{
  "num_hidden_layers": 11,
  "hidden_size": 768,
  "num_attention_heads": 6,
  "num_key_value_heads": 2,
  "head_dim": 128,
  "intermediate_size": 2048,
  "vocab_size": 9484,
  "hidden_act": "swiglu",
  "norm": "rmsnorm",
  "norm_place": "pre",
  "norm_eps": 1e-06,
  "positions": "rope",
  "rope_theta": 10000.0,
  "rope_fraction": 1.0,
  "qk_norm": true,
  "attn_scale": 0.0884,
  "bias": "none",
  "tie_word_embeddings": false,
  "parallel_block": false,
  "init": "normal",
  "init_std_qkv": 0.0262,
  "init_std_o": 0.0,
  "init_std_up": 0.0262,
  "init_std_down": 0.0,
  "optimizer": "soap_variant",
  "learning_rate": 0.00377,
  "beta1": 0.95,
  "beta2": 0.95,
  "weight_decay": 0.08,
  "lr_head": 0.00597,
  "warmup_steps": 41,
  "schedule": "wsd",
  "decay_fraction": 1.0,
  "decay_shape": "linear",
  "final_lr_fraction": 0.0,
  "batch_tokens": 262144,
  "max_seq_len": 2048,
  "doc_mask": false,
  "train_tokens": 1100000000,
  "max_steps": 4197,
  "dataset": "wikipedia_en"
}
Each number is 128 + 32 x the weight over its row's rms, rounded and kept within 0 to 255. Layers, rows and columns count from 0. The size above them is the row's rms in percent of the matrix's.

# layer 6 MLP gate, 2048x768, rms 0.0859, rows 654-688, columns 512-575
size [ 97  96 101  97 100  96  94  98 102  98  98  92 101 100  97 103  97  98 100  98 101  99  99  99  98 100  99 103 100 100  98 110  99  98 103]
[[166 154  98 104 200 115 127 164 129 137 152  72 133 146 117 133 104 141 123 122 166 129 149 158 219 191 105  86 158 177 107 108 115 141 151 129  82 110 109  94  77 104 111 118 139  85 111 140 106 124 140  86 140 165  95 188 189 102 113 161 124 128 139  87]
 [ 70 147  94 123 107 121 194 126 145 121  97 151 108 145 115 140 154 161 139 145 171 125 114 110 209 164 205 172 142 146  99 141 156 120 132 186 174 121 130 132 140  91 143 149 214  91 188 148 160  77  99 114 167  82 165  98 190 226 108 143 123  74 101  63]
 [160 121 222  87 100 136 161 109  73 131 109 107 131 135 140 128 139  81 129 175 158 110 120 117 120  54 153 106 116 102  69  91 169 115 134 132  97 147 115 160 154 157 142 111  77 144 177  71 153  96 192 150 121  77 103  55  68 102 174  98 198 152 188 136]
 [136  78 153 164 118 135 129  93 112 122 129 132  96 152 102 121  98 126  45  51 127 122 180 112  85 128 123  97  90 136 160 133  89 132  55  96 124 128 110 160  92 179  90 159 190  86  74 167 158 120 139 122 118 141 124 137 116 200 116 130 151  58 164  42]
 [139 155 107 182 122  80 153 125 119 143 128 145 194 162 165 130 113 132 143  93 181 148 103  74 137 162 188  59 124 158  93 119 131 183 128 133 175  71 174 108 183 110  97 173 125  79 136 171 157 130 168 137 141 152 174 158  85 173 106  90 138 132  84 137]
 [ 65 169 105 142 136 125 157 132 131 167 181 125 107 165 160  81 170 161 193 161 126  99 126 128 110 119  81 142 125 142 137 175 155  78 152 135 103 104 150 149  99  96 103  95 157 199 138 163 117 194 130 175  83 113 145  53 119  96  95 164 121 128  77 125]
 [167 137  93 134 108 138 138  97 109 140 161 131 154  82 155 112 128 167 112 120 152  97 139 117 159 113  72 178 109 195 100 137 118 107 178  91 139 164 131 178  95 107 141 171 119 120  96  78 106 172 115 118  76 116 167 152 180 121 129 165 151  96 119 154]
 [166 151 140 179 120 119 116 150 107 148 108  87 164 158  66 173 138 125 136  76 148 178 144 112 166 156 115  66 142 149 150 174  98 221 114  82 123 114 172  93 110 104 154 141  78 131 144 132  98 148  87  55 110 131 128 115 169 127 156  99 125 166 115 189]
 [114 144 110 101  84 135 122 120 198 163 172 174  87 188 172 126 176 158 121  85 139  86 124 177 162 150 128 133 112 128 162  96 114 156 161 126  96 136 122 144 130 129 125 124 178 140 175  75 173 114 158 128 122 137 139 133 157 126 113  97 124 111 192 119]
 [117 154 142  87 195 118 108 159 113 151 131 141 113 195 145 125 128 127 115 161 118 229 165 175 107 156 119  38 101 123 147 127 154 168 148 168 109  96 117 146 119 128 184 115 146 135 155 160 126 150 157 157 140 134  75  82 124 172 125 147 129  78 156  80]
 [135 142 129 145  92 144 176 104  71 192  97 146  72  70  76 147 142 118 108 118 142 143  68 170 117 124 141  93 177 159 157 123 101 139  74  97 164 102 154 128 137 206 149 124  70 126 117 133  69 124 145 199 124 192 119 101 105 126 158 102 105 144 172 101]
 [124 167 126 109 150 186 134  66 121 150 143  95  78 133 126 151 164  74 111 160  75  74 165 112 133 130  63 150 146 130  77 155 119 134 175 185  88 123  82 109 177 185  69  86 113  78 142 130 133 122 135 139  84 130 150 161 160 105 168 115 163 104 155 128]
 [131 122  98 124 121 138 145 130 107 122 145 123 143 110 161 100 142 196  50 132 123 103 162  70 167 115 141 126 124 146 140  62 119 124  77 111 146 120 169  71 109 157 111  91 111 151 177 158 191 130 151 113 135 130 114 201  97 122 148 119  77 170 120 105]
 [136 119 198 157 144 111 148  65 113 137 133 138 155 117 122 126 155 207 150  88 159  68 137 128  59  94 138 180 179 159 171 120 125 143 128 121 104  64 108 198  99 120 160  80 139 233 176  88 109 147 117 122  93 115 171 109 135 141 154 161 129 130 141 109]
 [114 145 145 115 127 107 161  72 144 134 134 124 110 153 177 109 117 148 137  96  77  93  90 146 186 143 110 111  96  79 190  89  82 164 161 162 127 167 112 188 122 140 149  98 110 167  96 105 108 117 107 132  79 174 196 159 106 175 186 109 122  94  90  89]
 [202  90 143 139 175 170 100 131 155 114  78 142 129  76 147  89 134 157 184 103 184 144 126 117 177  89 117  96 181 160 212 144 120  87 102 114 165 128 149 152 152 194 129 124 114  84 191 183  80  49  99 118 120 145 121 137 128 189 149 132 155 170  97 150]
 [114 128 153 146 148 130 126 123 106 106 139  89 137 123 128 144 147 114 144 150  91 159 153  78 122 109 116 105 158 160 100 163 116  76  91  61  92 118  55 119 153 117 105 124  71 112 115  83 110 100 134 124 168  65 104  74 133  96 124 129 115  93 197 107]
 [156 101 166 143 147 126 139  94  81 117 117 130 152 140 137 102 142 132  95  78 100 103 124 136 113 127  85 149 119 226 134 108 120 108 138 131 117  99  93 110 116 160  73 101 173 169 152 158 131 183  75 100 165 177 132 110 127 178 116 187 129 165 103 116]
 [113 189 152 115  97 156 111 123 114 210 128  94 100 185 112 181 144 126 125 111 167 101 134 161  90 100 145 156  98  93 115  85 147 176 172  88 137 136 180 168  54 123 118 157 113 118 147  75 101 143 134 128 159 138 108 128 112 110 112 135 119 175 105 141]
 [152 138 183 157 147 111 161 129  95 150 142 113  84 116 152  82 162 113  42 164 118 122 119 123  94 100  98 115  58 158 184 124  79 133 229 108  72 113 161  78 180 100 126 120  86 134 190 135 132 115  70 120 144 119 194 147 179 115 117 142 122 138 132 136]
 [140 125 144 106 131 109  73 135 129 134 158 119 166 182 129 105 166  97 145 144 157 178 130 171 135 144 129 111 111  78 124 145 127 116  93 165 204 178 179  84 176 138 147 194 162 145 125 167 127 174 123  81 112 108 160 160 171 119 134 115  73 135 118 108]
 [134 129 117  66 144 180 109  92 127  73 150 166 151 115 201  91 109 112 146 109 205 108 126 144  78 126  90  70  92 188 103 169 152  49 122 178 149 109 148 129 149  92 134 139 118 156 135 142 176 122 124 173 103  84 114 115 115 125 114 166 133 152 145 157]
 [119 129  91  75 123 133  96 180 199  98 163 173 159 118  90  96 141 103 122 103 191 117 139  93 121 173  72 113 140 125 135 103 166  99 113 107 138 122 193 114 119 159 149 128 150 147 125 139  84 139 139 100 160 104 169 123  94 173 131  95 113 108 109 162]
 [ 63 109 112 105 117 148 195 159 165  86 177 156 161  74 166 172 127 151 118  85 155  85 137  86 154 100  91 129 137 140 151 133 118 191 180 128 160 129  91 116  62  79  86  54 100 124 143 168 150 101 170 118 108 162 136 140 111 179 128 113 154 128 128 114]
 [111 100 163 148 156 145 168 138 132  83  48 176 149 146 200 119 103 118 131 118 150  94 119 117 117 139  90 133 108 110 221 126 191 134  81 116  84 140 139 168 130 139 133 115  95 146 101 120 141 129 149 109 152 123 176 141 151 118 114 160  95  99 213  76]
 [ 98 172 173 150 129 173 114 110 139 118 169 108 153 106 156 122 147 152 111 114  84 125 165 122 135  50  86 119 154 183  98 131  58  97 127 146  75 137 150 140  78 132  76 107 127 139 102 171 141 143 109 131 129 182  37  53  53 117 156  95  77  77 184 139]
 [129 127 153 124 124 124 140 146 123 141 123 132  97  91  56 139 138 172 139  82 141 110 109 117 149 145 103 134  78 137 138  85 162 185 131 112 117  97  86 103 150  66  97 138 123  68 136  88 113 135 174  71 134  76 169 120 133 150 199 112 124 165 117  97]
 [ 79 170 134 156 128 138  75 159 116 149 133 118 103 126 137 203 149  95 114 152 115  49 160 109 128 128 118 108 103 122 127 111 154 135 124 135 143 194 167 103 141 102 123 181 119 153 174  96 145  99 149 107 168 159  91 175 137 145 137 182 110  97  85 143]
 [ 72 123 134 184  80 153  73  94 135 159 102 190  82 155 160 143 147  94 100  81  80 135 152 161 136 110 119  65 128 121 139 161 152 159 139 164 150  64  92  98 128 177 121 153 210 145 123 159 149 113 131  87 133 142  95 123 137 150 131 118 143 137 170 151]
 [133  82 121  82 126 153 114 229 132 109 153 151  86 153 162 135 166 227 116 140  98 135 123 147 131 140 140 113 136  73 160  92 109 105 142 140 125 148 151 135 180 138 217 224 171 107 137 101 142 142 105 132 177  98 128 128 121 124 110 154 114  78  67 142]
 [214 168 145 114 169 139 173 127 111  91 203 113  77  91  91 144 105 115 172 136 116 127 108  95 100  98 123 119  91 139  88 179 127 113 113 161 117 135 138 150 142  98 165 123 159 137  74 182  92 168 158 135 145 129 144 109 173 181 155 155 127  89 170 109]
 [157 116 110 142  90 142 164 157  87 145 136 145 145  96 154 142 122 146 157 149 158 102 124 112 116 136 110 120 123 142 136 138 167 159 139 124 153  63 142  90 181 111 120 135  90 138 110 128 165 101 123 126 127  93 182 140  87 124 144 120  99  50  92 132]
 [139 119 118 127 116 173 129 125 137 140 153  75  87 132 161 138 114 149 134  97 134 186 170 156 135 127 168 122 145 118 172  81 120 144 118 155 101  51 127  86 119 139 165 156 125  79 114  65 184 132 104 204 101 162 158 129  71  66  86  92 151 146 149 122]
 [148 152 192 109 126 135 112 117  83 133  78 148 135 180 191  94 103 115 168 179  69  63  94 111 150 123 157  75 128 110  88 148 125 210  90 176 161 154 121 117 202 149 119 108 148 127 128 176  95 196 158 114 158 158 151 113 101 159 136  99 136 113 130 219]
 [167 137 152 114 127 125 106 164 176 133 102 137 105 115  93 124  96 221 123 177  83 126 152 190 119 117 121 108 142 137 151 169 111 103 102  89 145 188 116  88 156 151 101 124 144  96 179 111 159 134  51 127 128 135  69 120 136 145 155  98 142 104 147 116]]
# layer 6 MLP up, 2048x768, rms 0.0897, rows 654-688, columns 512-575
size [ 99  97  99 101  99 100  91  95  99  99  98 100 102 104  98 103  95  98  95  94 100  98 100  98  99 101  97 102 100  97 104 111 100  98 100]
[[136 130 138 110 124 131 121 156 164 202 176 146 119 148 141 148 126 137 144  69 114 130 117 138 171 145 138 151 171 118  90 126  96  40 154 152 130 139  92 132 149 169 147 129  80 195 131 173 177 114  89 130  79 142 139 173 102  91  74 145 131 150 155 146]
 [ 71  41  96 114 130 130 168  94 149 142 126 144 163 108  66 101 109  87 111 149 114 120 131  67 122  71  77 123 111 113 160 120  56  81  85 117  65 150 144  93  94 126 126 123 168 130 114 113 136 150 117 109 145 204  98 160 148 136 204 150  93 173 127 109]
 [ 88  67  90 137 130 175 109  98 133 154  83  90  90 142 138  62 127 130  39 137 153 114 138 119 138 128  98 133  96 115 110 125 116 160  78 167 127 129 128 117 145 110 164  74 118 125  91 119 138 162  96 128  87 157 126 126  88 123 113  65 149 103 123 113]
 [155 144 145 148 138 140 137 112 140 116 151  78 148  95 127  88 180 137 150 131 154 109 129 126  84 138 107 139 129 119  67  82 123 168 130 126 157 190 126 136 117 144 170  63 108  60 100 158 107 149 116  48 168 137 132 146 138  95 112 107  75 123  82 168]
 [153 134  93 176 181  93 131 122 141 124 127  71 163 187 140  85 107 144 150 126 131 129 108 135 153 124 156  82 126  99  97 164 135 133 157 121  83 134 146 103 121 130 168  99 117  93 157 194 138 127 166 141  76 165 136 165 128  81 103 121 130 130 119 122]
 [108 106 192 174 164 140 126 124 121 167 124  93 148 114 143 108 119 130 105 136 111 122 174 139 103 110 121 166 134 160 152 121 145 137 137 114 130 152 155 128 145  62 135 136 162 100 142 118 199 123 160 153 132 143 108 177 119 149 126 115 159 173  89 150]
 [121  95 137 136  97  97 175 129 114 173 116  98 167 143 132 168 111 160 105 140 220 130 128 156  62 128 131 119  96 125  91 122 129 120 160 154 126 128 151 157 124  53 110 133 124 121 116  95 132 105 110  40 177 114 113 103 127 176  92 105 138  91 153 110]
 [ 86 135 132 110 150 130 164 117 140 144 165 114 108 100 172 147 110 115 172 123 137 148 134 142 129  83  82 116 109 174 176 125  95 149  93 140 167 124  97  60  77 116 115  70 119  71 121  76 143 107 124 132  95 110 115 133 100 132 108 185 125 133 127  91]
 [121 161 157 144 138 131 111 137  94 152  99 130  75 112 144 108 116 195 115 157 174  68 146 124  90 141 108  68 157 199 120 105  98 127  39 102 134 141 151 140 141 120 162 136 154 155 147 121 126 125 141 102 115 128 166 101 122 102 165  76 151 170 135 113]
 [146  72 177 171 153  95  86  68 137 171 142 123 171 141 184 124 141 132 122 140 172 165 128 155 103 154 112 119 129 154  63 125 177  97 183 144 152 117 194 112 172 114  62 176 104  85 127 185 183 152 110 145 174  75 132 124 128  86 125 137 176  99 138 154]
 [136 134  95 148  95 119 177 118 168 128 196 118  47  77 113 159 179 135 131 131 100 173 142 146 111  76  95 162  69 169 142  93 140 132 133 114 147 147 127 135 135  68 108 134 145 174 111 185 117 153 118 140 103 124 174 135 149 175 138  89 121 120  99 111]
 [ 92  89 139 153 110 146 105 138 144  75 124 155 161 133 113 108 156  99 137 104 137  82 147 167 150 124 132 165 150 206  46  99 183 157 161  48 111  80 136 107  37 210  94 119 161 137 135 157  99 105 134 130 134 130  95 108 113 177 113 134 136  75  64  50]
 [109  97 147  93  96  74  54 117  60 104 153 182 169 118 150 154  69  66 125 174 178 164 133 132 100 108 161 149 139 126  85 203 135 184 143 114 107  72 110 135 124  89  83 178 130 103 119 190  71 153 172 105 151 139  76 184 134 172 103 141 135 139  83 141]
 [164 144 120 148 122  90 144 135 112 176 124 144 122 155 144 140 122 162 137 170  62 152 126 114  92  87 148 156 175 117 178 119 123 134 115  89  76 161 120 126 134 105  85 114 153  77 127  78 117 159 110  88  66  94  97 119 140 121 101 146 154 179 223 121]
 [151  92 130 159 163 122 172 119 133 122 175 118 206 108 144 133 132 172 171  57 100 125 135 114 119 103 116  98 148 151 121  80 128 113 170 125 105  78 149  98 159 148  75 149 155 147 124 157 101 183 120 104 128 165 149 136  98 160  93  57  68 132 167 129]
 [104  89 152 162 104  81 110 133 115 132 147 121 169 129  98 139 139 168 109 121 135 109 128  84 148 154 110 128 128 136 107 104  93 153  90  78  76 141  60 106  99 102 189 100 129 135 132 164 121 106 143 122  88 119 116 135 125 180  97 124 172 135 152 196]
 [164 157  95 152 157 163 140 212 118 134 131 162 138 116 133  84 155 140  48 163  88 169  94  51 127 125 182 116 118  97 132 137 139 110 185 111  85 130 130 134 105  91 142 122 109 123 197 109 118 128 114 146 159 109 139  93 139 144 149 123 129 141 122 137]
 [147 119 143 130 205 130 155 127 124 124 152 174 101  67 115  85  85 181 145  85 132 121 122 130 185 102 155 129 134 139 166 190 105 139 138 144 111  70  93 162 127 137 114 110 124 169 143 148 151 148 163 168 106 146 134 128 138  92 186 130  87 147 176 145]
 [115 109 142 131  57 130 130 152 151 109 117 112  89 102 148 216 168 120 132 137 182 146 129 121 100 131 110 108 160 156 120 113 110 142 152 147 157 121 196 144 158 166 147 118 123 131 140 119 124  98 103 151 121 126 124 171 101 107 112 114 127 121 181 113]
 [211  92 123 136  83 164 135 124 109 140 144 152 138 132 100  79 148 146 164 113  72  95 108 153 127 101 143  84 109 150 100 123 131 155 161 129  89 112 107  76 140 161 138  95 116 101 117  94 175 137 150 156 137 132 101 158 140 144 108 145 188 114 202 163]
 [ 95 113 137  85 157 179 130 119 118 179 222 139 153 139 123 154 115 143 129  91 117  96 151 153 120  91 153 143 137 106 113  94  91 113 130 141 182 148 110 147 148  90 138  93 136 110 120 195 119 133 181 126 148 143 116 128  92 145 178 110 158 118 133 166]
 [122 125 142 164 104 119  82 187 126 136  98 139 109  84 111 167 104  89 146 120 152 169  74  87 123 123 155 168 122 142 203 186 119  85 152  86 131  67 136 144 124 148 116 102 109 131  90 148 177  80  66 172 164 173  91 121 147  90 111 122 136 162 154 117]
 [153 154  92 161  98 187 133 151 163 142 152 124  94 161 171 157  69 160 109 127 132  59  55 149 136 126 186 146 167 125 145 124 140 123 211 111 128 134  70 100 106 111 113  41 110  93 130 176  89 113 120 155  98 124 209 106 109 161  96 146 159 146 127 123]
 [119 124 103  41 106 105 172  80 127  92 116 181 105 126 144  81 146 148 140 120 123 103 133 123 112 120 149  91 193  63 149 151 144 165 200 128 153 137 133 130 138 121  74  48 124 122 123 132 132 125 113 110 152 125 143 120 198 145 116 153 180 129 126 110]
 [116 100 148  89 124 129 127  95 183 111 135  76 161 158 220 148 116  95 121 131 206 104 144 151 127 163 152 123  87  74 200  78 129 167 134 121 116 197 150 158  95 134 189 112 122 154 132 129  52 113 138 172 152 120  88 146  80 193 158 109 119 118 170  91]
 [ 57 135 137 116 157 137 124  99 163 117 114  85 119 103 177 116 131  54 102 142  21  90 127 134 138 112 115 155 163 108 136  90 139 204  85  81 126 107 111 107 139  71 120  81 178 153 149 169 110 134 154 241 144  85 123 105 168 120 116 107 156 115  98 137]
 [142  92  83 108 117  86 141  76 110 129 121 107 155 111 144 136 136 139 120 137 163  86 176 150  99 112 119 152 110 142 171  25 106 171 128 129  65 144 100 175  96 189 126 105 119 112 160 117 129  92 134 165 133 150  81 142 135 151 133 152 140 159 157 134]
 [122 143 179 146 134 152 122  89  88 102 125  58 202 162 153 130 134  97 191 108 124 142  85 171 133 140 144 156 120 188 140 113 138 142 127 215 137 147 160 112 178 107  59  88 130 117 164 100 104 125  88 119 145 106 142 149 126 135 169 140 183 145 144 173]
 [164 119 115  95 163 103 153 125 146 120 148  79 155 126 116 126 112 157  84 134  85 117 128 126 111 121 113 142 110  96 113  92 122 167 155 149 110 112 157 114  91 134 145 123 159  93 169 135  95 105  90 137 145 110 121 120  87 154 143 115 131 131 178 102]
 [164 146 146 140  40 145 158 151 144 148 143 124 132 137  97 146 105  67  96 135  68 133 111  98 149 118 136  93 110  79 112  77 156 174 150 128 132 219 120 147 198 135 122 157 128 159 117 112 169 138 169 126 106 139 170 130 134 106 161 161 121 123 233  71]
 [116 114 101  72 130 149 123 175  91 126 112 112 133 131 102 175 101 101 120 119 143 106 137 115  66  99 190 146 162  87  95 171 176  94 139 146  90  76 117 125 119 150 121 147 116 149  85  97 124 152 162 132 131 107 128 139 150 174  68 135 118 121 172 118]
 [188 130 143 139 124  80  94 137 131 166 123 191 181 125 163  95 125 152  92 108 160  98 146  94 129 129 156 131 153 121 157 143 160 130  72 166 154 154 112  79 118 109 133 114  91 149 109 145 148  84 100 112  94 121 189 184 103 156 117 152 137  86 130 146]
 [146  80 146 120 135  79 162 117  91 115 122 105 125  88 123  92  82 147 138 112 139  74 160 133 120 139 105 115 161 132 148 121 115 176 110 159 131  97 133 121 199  99 153 107  96 169  78  73 145 184  99 140 194 157  72 181 103 113 147 183 137  83 130 153]
 [ 99 131 169 131 101 136  52  90 108  79 129  91 176 182 164 143 138 120 115 128 143 130 147 100 121  78 170 119 127 151 110 112 122 127  74 133 107 133 142  92  88 132 104 110 150 106 113 111 134 123 122 101 145 111 146 100 104 149 142 138 199 165  65 124]
 [142 133 130  72 103 172 129  95 158 103 167 122 137 170  96 175 138  70 122 122 120 170  62 146 105 128 135 127 148 122  87 107  91 143 101 154 105 159 105 119 145 143 133 157 102 152 110  99  98 116 106 117 153 126 116 131 140 120 129 151 119  79 148 105]]
# layer 6 MLP down (transposed), 2048x768, rms 0.0869, rows 654-688, columns 512-575
size [ 98  96 101  98 102 101  97  99 105  99 100 101 101 102  95 104  97 101  98  97 101 103 101 104 104 102  97  97 103  99 105 105  98  96  98]
[[ 87 121 152 166 108  97 119  72 105 169  99  91 127  90 118 115  91 157 112 107 130 177 112  72  53 161 202 174 108 133 143 117 141 124 162 119 183 141 143 107 133 153 120 136 132  76  70 117  92 110 127 173 113 170  75  85 119 127 121 117 109 195 134 135]
 [136 119 127 197 136 130 158  81  69 160 193 192 124 107 130 132 143 126 125 117 155  64 136 119 106  98  99 102 100 103 138 125 162 111 167  85 142  94  80 231 118  89 141 131 149  93 143 120 161  89 112 136 148 147 152 110 111 154 116 149 148 152 122 137]
 [153 150 136 128 151 138 150 174 121  95 117 156 142  96  84 107 160 119 125  71 133 110  72 176 143 136 148 112 108 117 139  90 151 149  88 194  98 126 160 120 118 153  98  81 139 113  88 106 168 160 157 185 127  81  95 125 162 108 151 155 114 186 150 162]
 [144 144  92 165  52 150 142 134 178 108 188 160 110 167 105  81  94 177 133 117 131 153 198 135  89  91  82  84 150 146 128 124 151 158 163 133 116 189 132 147 130 123  38 157 166 137 131  98 119 125 105 125 162  88  96 132 167 158 151  98 120  99 133 153]
 [150 137 134 123  80 131 119 123 127 139 179 117 117 175 151 160 154  96 137 122 138  89  89 137 129 139 112  83 172 140  80  96 147 156 192 145 161 107  98 138 101 106 139  92 146 129 173 117  97 134 126 152 103 132 169  83  51 117  88  67 117 131  51 112]
 [ 62 174 103 110  81 125 130 137 108 153 121 138 143 127 168 115 168 128  90 124 112  84 161 145  86 143 128 185 121 132 172 105 144 114 123  91 116 126 130  65 131 130 120 127 121 178  57  98  97 127 150 170 170 174 138 139  69 140 114  86  78 128 154 154]
 [124 105 172 101 112 113 103 156  63  98 128  76 156 120 165  98  99 140 142 142 143 128 183 122 121 115  74 170  85 130 116 118 132 115 197 139 161 127 127 146  87 149  90 152 122 197 141 172  76 109 121 101 172 137 111 116 200 173  85 161 149 113 206 118]
 [111  96 138 171 110 121 126 164 143 121  57 159 121 159 189  81 142  87 109 142 173 138 111  74 132 168 153 140  82 129 120  92  81  76 144 141 129 109  63 135 129 119 139 148 124 114  97 114 140  86 133 120 144 167  72 115 126 113 133 142 148 160 105 115]
 [125 172 131  76 153 122 102 100  88 103 178 111 104 129 150 159 148 114 136 147 155 115 103 137 126 125 101  69 164  88 137 128 154 136 164  93 172 137 114 138 147 100  91  87 139 149 113 101  57 159 110 114  83  88  92  81 171 106  95 163 136 159 110 172]
 [105 149 153 175 178 151 186 155 141  75 104 110 112  79 124 141  40 137 180  85  67 101 134 153 169 152 136 123 145 167 124  77 137 100  93 134 175 149 115 126 138 122 105 143  84 105 125 146 142 125 122 185 172 131 109  96 165 151 185  69  99 146 115 130]
 [128 160 149 102  96 135 104  66 169 100 137 138  67 130 105 124 115 118 130 115 146 133 143 138 135 135  95 152 157 111 139 186 103 115  91 173 160 143 164 115 107  96  69 142 127 131 169 162 115 126  97 132 107 141 134  92  79 131 154 116 105 145 174 158]
 [149 122 121 100 110 146 167 133 101  92  98 171 157 180 174  70  63 120 117  92 126 141 118 215 151 139 196 117 124 141 145  84 115 153 104 161 100  84 125 162 156 118  86 158 163 163  79  81 126  34 124 169 172 113  90  80 176 125 101 110 122 109 107 101]
 [142  64 136 167 132  92  47 175  93 125 147 128 117 143 176  98 144 133 137 131 144 133 137  55  50 123 104 139  66 186 154 111  99  69 122 120 115 159 116  91 143  58 181 209 134  77 131 157 165 131  89 129 156  95 110 133 156 147 111 131  89 164 157 137]
 [115  75 153  91 124 141 114  21 163  93 158 136 110 151 128  87 119 166 151 116 153 129  63 168 143 101 166 154 148  80 108 188 111 116  96 144 149 189 124 170 137 110 107 132 110 141 118  61 130 134 113 153 167 127 104 105  89 163 135 157 131 109 147 169]
 [120 108 115 123 155 160 134 116 135 126 105 119  96 123 152 125 116 153 115 100 104 102  82 161 120 180 157  60 190 123 156 117  89 133 125  89 137 136 147 206 102 104  94 108 121 112 161  99  90 157  70 167  95 107 149  65 153 131 142 155  84 106 189 160]
 [130 102 160  77  70 110 135 113 145 116 186 136 139 104 159 135 150 117 118  84 156 148  78 126 168 131  94 118 136 120 190  97 130 100  88 151 111 155 118 131 112 163 108  64  79 171 144  79 109 149 164 188  68 109 170 177 167 212  68 114  91 124 125 194]
 [140  84 104 102 163 123 134 179 117 155 172 109 125 153 140 153 113 147 155 166  95 120 137 137  81 102  55 132  58  80 127  82 103 101 130 179 151  89 116  94  98 134 115 115 142 118 100  97  71  64 109 193 143 173 165 139  98  75 122 134  89 148  76 112]
 [139 179 133 114 143 120 145 169 100 132 133 160 105 166 108 160  69 131 120 127 152  37 175 119 147 133 116 104 150 153  91 121 144 108  95  69 110 196  77 146 150 146 148 149 161 116  92 158 102 104 138 117 132 188 157 157  93 111 128  92 125 120 106  83]
 [165 130 135 164 102 112  97 171 185 175 111  98 129  99 123 121 119 157 109 151  98 127  90 108 139 153  96 157 101  87 168 112 140 121  93 134 108 184 106  95 104 123 135 160  40  68 124 146  87 112 147  93  87 161 136  98  79  56  95  99 144 157  80  78]
 [197  59  55 170 113 128  92  81 111 134 127 150 132 118  81 123 145 150 146 126  72  92 145  97  86  74  61  56 146 197 120 129 119 163 160 152 184 123 132 107  93 155 173 156 166 130 116 102 138  88 150 153  19 115  97  96 140 180  93 108 161  79 120 131]
 [118 110 148 108  94 138 184 131 156  70 120 177 145 116 135  86 167 128 147  93 128 164 100 127 130  93 115  99 180 139 161  71 123 180  92  63 100  77 127 103  91 178  79  98  54 123 183 144 165 154 130  68 120 144 107 105 103 128 144  93  82 160 160 128]
 [154 106 130 102 150 107 157  82  97 153 118 133 131 200  76 131  87 119 117 187 126 167  68 207 152  47 191 107  93 168 136 169 107 110 190 100 174  69 141 120  60 125 148 143 147  87 141 148 101 126  82 102 163 129 100 130 114 116 111 105 169 112 131 131]
 [137 141  85 136 137 120  96  78 147 173 117 162 104 110 135 186  99 110 106 134  77 134 139 152 109 120 121 134 136 166 148 131 170 154 148 192 157 153 104 109 152 103 102  88 122  60 113 110  99 119 138 140 158 162 132 244 167  92 108 123 146 143 149 143]
 [ 95 124 100 107  96 153 160 125  57 181  85 111  68 134 154  97 173 133 140 181 130  87  81  75 143 108 188 109  99  83 151 186 127 112 101 110 132 152  80 152 128  86 130 118 121 133 135  98 121 201 123 134 112 156  96 137 215  88 126 168 110 126 164 131]
 [179 152  68  96 135 160 142 122  99  91 147 107 155 116 103 104  97 158 209  82 169 111 190 128 129 183 119 125 122 136 160 109 132 126 116  87  94 127 128 124 116 128 183  55 134 153  81 128 112 157 118  96 138  66 105 122 145 173 130  90 136 113 107 140]
 [116 114 186 112  86 140 188 175 112  91  94 119 148 121 144 147 127  96  65  90 152 113  91 149 146  87 132 171 136 137 111 114 110  76 184  95 149  79 149 149 134 165 140 150 160 185 107 149 153 132  62 188  97 147 139  84 120  96 187 148  45  88 155 151]
 [137 132 177  95 108 141 108 132 160 126 110 177  51 119 134 106 156 107 106 156  99 148 119 202  89 130 139  98 122 123 169 101 107 109 100 187 170 130 143  75 194 114 105 120 117  96 145 128 173  71 173 166 130 170 114  94 124 155  82 173 149 112  91 130]
 [135 111 151 159 152  78 147 161 135 117 123 113 114  94  33 191  92 113 129  95  75 115 176 153 152 138 154 143 109 125 144 171 112 208 126 132 132 127 110 182 151  93 161 121  99 149 141 128 107  93 101  98 133  81 114 111 110 105 128 102 163 141 176 141]
 [103 100 129 143 129  56 130 137 124 123 107 104 112 168 157 146 145 105 132  62 131 111 112  95 185 142 137  90 141 144 138 116 140 117  99 173 134 109  49 126 100 175 133  77 183 149  75  98 119 125 190 124 180 148 154 136 105  99 154 182 146 117 117  81]
 [120  97  90 167 164 118  85 132 112 102 132 138 137  95 116 133 151 123 113 141 147 155 109 138 124  91 162 139  92 149 114 138 122 132 167 124 134 125  87 130  60 118 126 130  97 171 147 136  51  70 150  88 113 124  98 147 111 134 145  70 114 115 110 133]
 [122 202 117  83 128 105 132 123 102 127  82 110 144  81 124  47 136  68 154 142 163 160 114 164  78 108 131  92 167 105 151 100 119 161 153 124 120 171 133 136 132 150  84 124 190 196 146 156 196 107  82 131 147 152 110 147 168 128  93 135 109  86 144 165]
 [135 134 138 147 112 158 202 201 163  93 154  92  97 150 138 155  91 124 174 115 135  77 175 159  99  87 135 111 140  80 147  93  99 161 147 108 159  85 152 145 170 107 143 106 163  97 102 119 163 157 122 129  39 163 122 120 112 134 124 131 172 140 150 141]
 [ 75 106 138 130 182 114 144 161 131 116  67 130 131 135 133 151 104  62 116 164 111 189 162 159 122 103 146  78  51 133 144   6 125 152 142 155  95 123 169 125 174  70 125  95 174 106 121 133 102 120 132 120 137 159 119 142 151 121 190 149 167 110 160 129]
 [125 143 119 103  97  97 149 120 153 146 129 166 151  98 128  40 109 161 116  75 111 137 102 100 186  93 108 113 119 123 164  81 181 142 120 124 114 137 141 152 109  78 139 137 103 157  84 177 101 106 176 141 118  91 113  96 114  61  84 127  99 140 151 119]
 [ 73 147  87 133 137  54 150 125 144  87 212 102  51  71 169 154 113 131 139  93 164 183 185  68 135 137 140 160 137 107 121 116 156 141 133 161 117  66 125 131 144 115 159 162 112 140 122 170 145 154 122 113 172 136 130 118 103 197 126 191  99 125 107 145]]